Each number is 128 + 32 x the weight over its row's rms, rounded and kept within 0 to 255. Layers, rows and columns count from 0. Numbers have three digits each. The size before them is the row's rms in percent of the matrix's.

# layer 6 attention output (transposed), 256x256, rms 0.171, rows 168-191,232-255, columns 128-191
096:119094197108148151108099098067165106187107098104108130132113130136083121147121135132113076135137142160160210105139168190105154112077197149122117141172145164046106202056178128051122152125108060
101:115163145105165106148159156098111132160154081126150154091172086110090155097113155156150167146139122105105118204129124160112124133148075155152136088126201164113161127086186040170090157118153130
101:139149106140154085119146163102138232087190143148174156119125119149130112154142120112107132135094155166123130097141106115164128140129118152140088142137106089141131151125082084184195120088147154
108:196094162144094130119099129133083148120089070098165089081138153128121142137104125110104164125140119074146114167171149142119097099141179090105116115159147135157093121126142131122116058164167150
098:150074125141145129183164101132131072135203132140109055124172124122169114156086111090136129117082173116143138129126120118141153162148111177146155117152155129110131091119125161109128138120135134
100:112155150167159179070149093176118104129087195157145131085093128154066103094138139105090119134100182120074138168038134124143137078121172151131090142133167123115133199115154132105058143164092181
099:099120100122098134148120150098121167135145065133160047123131170130124132137113133120143092068101087162113168126165087101132120130116106103124092193130139106172150162159153173224125192062113100
100:117162143127088104163134090126028097119159109151152111143137187117113146142101111105139122130123179137139126140146116110078116077078146116088129189108132103120102162104116134177104098124140073
103:136152102120100146102106142225151128150143099132119098110131191079122179117053118158131128121107164145125138097172159088114148170131178151140189130132138199117101134136126085120024110149158119
103:128185125108190135108100159178181117062135151133148088181091162149119101111124080120166180174088166225171168110101189160132140071147168108134162158114202089117142096115118110157102127132110126
098:144165157170095126183111088111092165137119119114158139132094148159157088135136145161118145137073191124121147088136112119162101157169145125172150104159199149126146063064187122121078150124152110
106:121159097121067195130084164135150096129143112169206151141091153168154051111053117112132134088130140177153152116143148114149090101170095160109173086156141154158118175050176124095179130123169083
098:127146159125134100104177129157109098140095126154073163106112159119109128147173211124153162056141126070097116063148114172105157111096114152130130130187059205093097219140129066169129078084147083
097:116138115116097170102093144097130079094084138123154120090140168114062128113085111165087122181148180186151087124105090117100138121133140151120150105093106204042142078124126098131097146093090088
100:084096109116146095089131122094117083130089120168070064146143117113031167152110143141142095172118102107075122084093057100149117128121145093125141185040106143103105136100152105151133081180146194
105:165158108128165143066091095125152099122140116149117139091152144100095168104147128096149089172160134158072166121152109118135103088130102106117143144143156126082126100113106146152111153146085128
093:123133143156147059116090111149223130173105100134096154089172145184130130174085091113130158059147075155122105097117147130143120140112119111086136093187098075094199101090149163119179102117068069
096:165144146146144116110117133144117088134117101086076098128155136084107137094173197134127140127102111196120105133069150179113118098108155155120140114071114183113048101117142154059117131112136137
096:149123097041111138158177072131123098115043137114135149157140183154198171115130080095103107109138124113125142168147096094126117073179124151115070147063119145132120131099161092147115146154148109
102:127188122167159167147149124105096164134083069185175149137158195101131103157159198127080180069117069062129128076158095135112121129137138195153082125117112116139150089185157172097176132130149125
103:146184132120115107141153162074152127144150125141098114122168105149121116122149140120164146105141141129110090138110100103118100109138136097062143149195085131064130110065118245162092130096127113
104:119118145080093153157098122102163094114116128112071097128150150139145183125116144151153103103084163186133060147107110121135131143132162153088188175156113082179117097130153143121118149123059163
105:117097152143143163149161109135173092093140077120180136170100106056073124131148120129138136174168169031131130149133148129121123085102094144123216132126089199124109142119177134156143150102164117
104:174141162112078143148055165147101153138054139201152122106205153135141133158161122122121187065147102152163116084138147070124098142124106157117085116175131095153127079163117165152109154112132120
093:117104108192159120114149219127104042117167153084158083118158061116131121111146063087127120158160063075096088130104158113154120121131088107144084069153126151044116160076161129184101130111124147
084:069055092123136167045113150127188099144171153098099102125112137165092097123170133065131111110067155151115135141134123078079076165122099083113149147138120102123128109101105154088166162109117122
086:115135154127103152124177074164151201182198150129122127153111146150193142110090149164114153115093148086130124086079121125123144136108143151128122069147144136174153159143091162092078101189069137
084:127072109127126112145115076118052178121038087166114096132166175114146134135122135127145070137143131060116144101196116141127094130109156143131186094169178149134141124113156147175129153136091152
081:146111123114132132064100147104146123109083113092100142174098104154097147115132094139050162162087140128168188122161134161126101108098104162116190089187167117073085156166141156116116097106184154
094:121115116111069118126090142146076197162089095128149156138129177194132163125142098130119116130117144130222182147121083081124151141140096178182219140107101135196080133159142142097089133136190101
094:133125100164182145185157142110115144101089141149145148102150119141152116197176114115075157098129112096106099185144148073140125068062081171165150130118131095149117126135166167069167150105188111
083:115090177155127114172154118155124086165149081105142083161094132142171091130134134106066097159082110121111122112173121128117110103099098146116103185154124145060117112106129115185229115082163130
087:125078140078105182113165074126164147197152133130115111074139123101108154196061051093184134149126069127115092150095153153077137135142121119164127136080096120126132092146107102117093102153119126
085:052166208151151101081166098118099141141181093165125161101123129091063135145098183120048131117116160147164122144107118159080126141096107138155155126094133152086148106155100105049127154098118126
082:108116129069151116083196170149129056118143172150128101109141126083135117131154112126174137146113133202123127148117135119162085151110130046080089145130098153100138136089132116116150156159138083
090:062102134131089127122170098111106110102103186093087125185061110160151202111106070164171096184114087179125137134177150177111151157140133145120084092135153136126161102116121174190144147115105089
099:180120125116124118161147093062111089116133114139134093118174207131053148173136091137050155131114143196101104193091151172116194105129132124137169117071147106159175062150146149099108105095151080
080:086102133096133143090149083144161090183088176168092130193136093158076137114098107143091140160128106203115124095108115167117133117121109162134218121123172136123151118072111102037160154136129138
091:144117086144068161146173204100146108154136199175164165111153128156200123138154155092111131140124117108130154114092148136116122102124122061108130080148136103081135135106154124169150087150155119
088:133085125105119148098163176152158124110128088125114082152123177083177138153139180132098131137058097099139161104220118118103116190117126124119171149127085095122169107122199089154146074098150165
081:150134145181153162166124104104093084123179108115134144098118154153106048150162130140112112168117206144113116093109147104117107172107100136097111224136133153087118122124143110168122106084163165
088:148162147106108163109133125189181073136138137170155118159080150144159164078143140184112159170099189179129137043143096132078142107099144163095120117151128132200177120074114152140151139105170145
081:119180097127151167094080115055172133097120162176132066140088116098120142186109146094157118139091090234113136113132135116139140090113107117071137082185172158054120105126125148109097142100112173
086:123135103145114171198105124097078168152152079138157117085091108160176113089146149101108131163165180137137185164090133074139105102092091156119126098127114077141135047129076126103154126112119100
090:170091108166185157157100142142108073088086110158160142102156091179107110139162082116122072111114160120107164086158146119093172119089100115125149131115145161138188164189157065102164138152156101
089:162111076137166093132121090077099103084098161136064137155067092153125169149126159154176148161122128073091184140142125154128091082155112132113156126064114134174147100170170127141061127077159142
089:117131124136107065171125174124112071149131118184095116141071161157136146144112138125064121143124094052142090197154131183070106156111146194140085109069075097180165110152136097132118141124117036
086:064127108068153155139129115114067169118116185083074121088121130081159225089073148153130083074192134128097117168150094172136142172109149142189171112055096164131122108135119093096128106117129140
# layer 6 attention value, 128x256, rms 0.204, rows 105-127, columns 128-191
093:171178142149131077139159149113103153151112129119139096135100127147133178106104189130140074172185086148103152054117075153135180064113118147193168150135062112135085127173056157158120086080141150
099:144075152146104098137113163115148072124092134175123064160145097100119136142121136107156137110103087165110132171186155149156131123088130137138116170093120151112149100164131135139117094097084106
105:074147132115121188116135131146129173106150153129132147118116128168160172108148112086148186129135174113119107165108093058093153200213173125051107158110145118118158119124104073155099073125109165
091:068128073110147069096087112089128158134119142109122184100154161128122127096143159165167153187166175146070107112100158121108154126140077088086149124109103125154099131088180116188152157173118151
096:143164087066140139098178129139154073103171136094160129172117157106134152156115087128182093128093077093122136148136145121150156138115138153104122122154129114102138016074136083163140132129082154
096:162121122128054151098183089103116088127170116122106119168147129126041129088166177142090145127129162122162097068078068220122153124130115133088188158123055107108133106132097089118086112164080136
094:112085097125142108115106176046148149100172115115133186188136079143130165118099112122127077168133069095169098080134129143116130068118165169155153105123078174218168165107160074140105147163119073
095:121170096188176148126110164054108125074136196133102121134113073154132099128130136154126138170151117133149206098128133143114121141153163126095104153133135103108155163120136151144157160100142175
096:165073110099032185100135074112101089126168154186130107120177081137142159112185130143106123082111118153115142124121105118146169126107102194104094115168137134137151154108131160153077097134129095
089:140085174131157081069077136151167128139080114131120053081169099175144142113106202157150134126153066123114113137124120157144166078119121171143142098135110138122141181164110163179128131135115164
106:119086134169149106109084175111159088228115129101135101077171121149136126117140119118121184084102144107150063156153125124192137180135129058127131164048082089166131138150122132121152159062107121
103:129105081106135182101098130142075182103100106069113150154060101102098145105155119146098140180137095106117096127097091059109132189161097134152109116188106116116113139129110158090129206111122153
092:163066138179134096069101120102120173114192100133134138093113155126099163161120121172206096071117168150123136093103186136142152154119158108187117142085115091143157091127114163214097120132127186
096:162131111170134140127142127134137197121146095066165177153136183084120162133121151132088121091199121176113115110122111170112180117122109164175114141151149125184139121106166104086129168140113123
098:153082147065117114125193084182086135102153131112092184167139078105153116135170153093154156151142039173137126190108122138096148109063087080131111064135146161150085113076150134125121129120135060
093:083105152099155074192158146104125139104121143096093092111133078152082179130085120181112159100143147127129158125133156142126132103130132102206099117111140130081118169204115060104109162146088111
094:060065121095159133138095181110089140146142120102199160126090139095118102109158123132173118145185112145166059145065122094069131137142153087091147142108136161109122100152094118149145094080115128
092:105150062155086043110124130154152140087157073116097175108118116074092139103151153174119145120136100070100109137153148123160107153112150100102091159128093117176131130121096103097110153129075147
098:171116093132103075057162132120130090175104158099123102138166141112139113135117026149078087125093097078118097167099122153128109115171147104179159129183148133087114132109154166148130093121139128
102:074121153148154127165135097129142115095153111076133140193123117104126138164116102122152126093199117125141141115145143159157087107151207085151147096163136150084106072058153107113201158119132110
102:090094125108165125108143187100169180137176144185182147079111105146100145098158131179132115149157107130158127151141157086124095201134100125122130109086196140127123181152069079118091053178137113
101:163133142123192139106121175068149127069118108075086177146183121113174096067109121146129127180106161134077100095079130138171108073152093105131093088164106093112123088093173158111148066125086120
099:133132149156137105132215150093203133130199140124116147090097127148165137132113103103100093167082124119157135149143103170055100138126100136144113133089164088140159188165153125157129113152139150
# layer 6 MLP gate, 704x256, rms 0.201, rows 0-9, columns 128-191
101:122171094153079178122149105160117110094094103121118099109147035118103105044132121128158149123113126156135156117100139133100100122188118060142130090113152168118163101169147117114152163122115113
100:052164092124140136157114115115097105131159137197105058111138085090059145170146106153152161145089133087096110112128104090098152161076102184137142107086128071126119141112096157162092041164108130
101:175147082132109149125100070119070198124121158058083115144193161103112105093072180084153137163163129109117065110159126163182047118155156167163083125161129164135122106146086140133166117176121163
100:185124135118117161101093169140140102128123153130147125184119094073099120128147150045141104094153121153156054141105090069101098129130184126114167128101130142137128067196166140102102148126090184
102:071181178076180154090177177115090117087136076142107138158096033148165113183111107111138147113156138146040150096113123107106088156098118142121160146111163089177149119127151115143119160095182125
101:139191087168159092162126114140133097161147045090097130154077029147139095141131144125173138097105180103185113088175122136105118127147096143128132184102113140120171129148108159120173134126098094
100:092148139137138091106154125104034169100148083179096161136113121103135174145178094135155140076059144190115108169138198127108135093130126133088130144083129161116151157133121161133074100081161126
111:113048130144072116141149118131149093114120106090065102174106084067087109175147098141183112077076110155088155074156125178158163105146188159078194173107145175105083122124116037120109118099142199
103:077113125146115108109143121146073130137167095186089122088099143168158138030080108125097179085145082122197073103160169156080088145103098127101160132150118143088154154135093119146172103119089126
100:200135139135196092152101143118123171147138086140101154098060099049134106120045103155083165099142103162074125143099098193191119168117141128096147177128077108094122143174101123126056131128106124
# layer 6 MLP up, 704x256, rms 0.209, rows 0-9, columns 128-191
101:147077132124156122075140107127122159164196185134105124160205138111099128132167180112094101123118104132090108182140073143090100122098191172132167144083126121142068064145058168070178144168124153
099:089159079165096125155181160122115141144116182083167064137146158171166166145112129175141140148084133095154162170084128118160103111075137113111116135104074098143111128100098104126101159137115104
097:087090119125138120094123143132129104100115098182096071140154125108191082170118133142115118161153121119098127127139157093095140146085084117136160162132120145166129152166091112174194189058179131
101:155136116160150088151157171151105129188171124163182122124088173090074167100112172099215159154160108124155144135085129151180123073157191073065181144046072113116122115121150096038155157115078129
100:125104133132132112137088148125140139078139076146143136178117156074138170173130170121168110100103147124164134119126148219127130215122067138143149101136143069149119125203152090101124157075160141
102:096114036103158155153134154123091060120139058104153170056109105130164137132118154109112104148142206112108137167149133120100127122125088148103131121152065116107157141128081134062123181159154089
095:166144126090115100116158174142082180149151156129125129130095145066136117127109139117105143156091104098140131168120106183171136110119142167239071118167115055146114111132148096072111083089144141
109:069119131159081073139106084128162164149161087134088144167108051143118154119124148172145090119087095180099105097123181137080162127088175179105111112154093172112120094141095097142119120113102161
097:091147195149145112060165159117106106130133136198108066145139076131099144129143145107108101099132135167115189141155083128142089083087099134123129198130138110139139111098111189113207141205117077
094:123125123140149121081144137118122135154241113140095132154084067121125119149176197152122178135142158130083123148134114147143092152146160118173169111124121076125164138169141138121152122114122098
# layer 6 MLP down (transposed), 704x256, rms 0.113, rows 0-8, columns 128-191
098:102131106158135127079082150169159152119163142164110116133133087095077100142114086172139124125159077083067083088222098097092099158146147112096124129081156189090159128152104157088090140197092115
099:142120185106163083150121146125182134083126142147110157096066099174182154121134119141132133151184174157107112131161122147117123127138123141116166136063129131129094147071093134056119174100154087
101:107100154155113163181166108115088152129150147139180106113157079092117130145155138141165129122146115088139112137170151125123097157190103134112142067086156118112108072126139174153096150197144059
101:148113076085087089099118119158148108194149078140113113078107197104131149159129080092107101097199147124178139117136120096118135101149150094098054127195123173151115156138157123128181122145161144
101:105122153180143206085170208153167121060140110072106172110163035086116179154164162111108132167134137115188113095125151142139112077173134138118089135129168101168154160119088164080099068111096150
104:189159125143150079144158137105097100085099183169129112099095073139127101123133091108129154164144152064130133152120128122030151129163140108142105080133191130183167147104098148169111120112147081
092:110142128129059116163174084137168066096146148099141172145120096131105137075141159083120110128124055035150124104115099138130188163140112110176129154139144106153091105158141130209100092124183157
102:116106122123085111163086156100102117109114115121157168106023128123108079144114196144137120134149138096135124099196069058092205183118144171178188123129132134092116137145128110099107131184101142
097:092094135155094158127114141075138156131120130089054127117118111177137136124096106116099165127100144145114097096149089117091104131139122122123144147067106140186143128176088120105184187102092177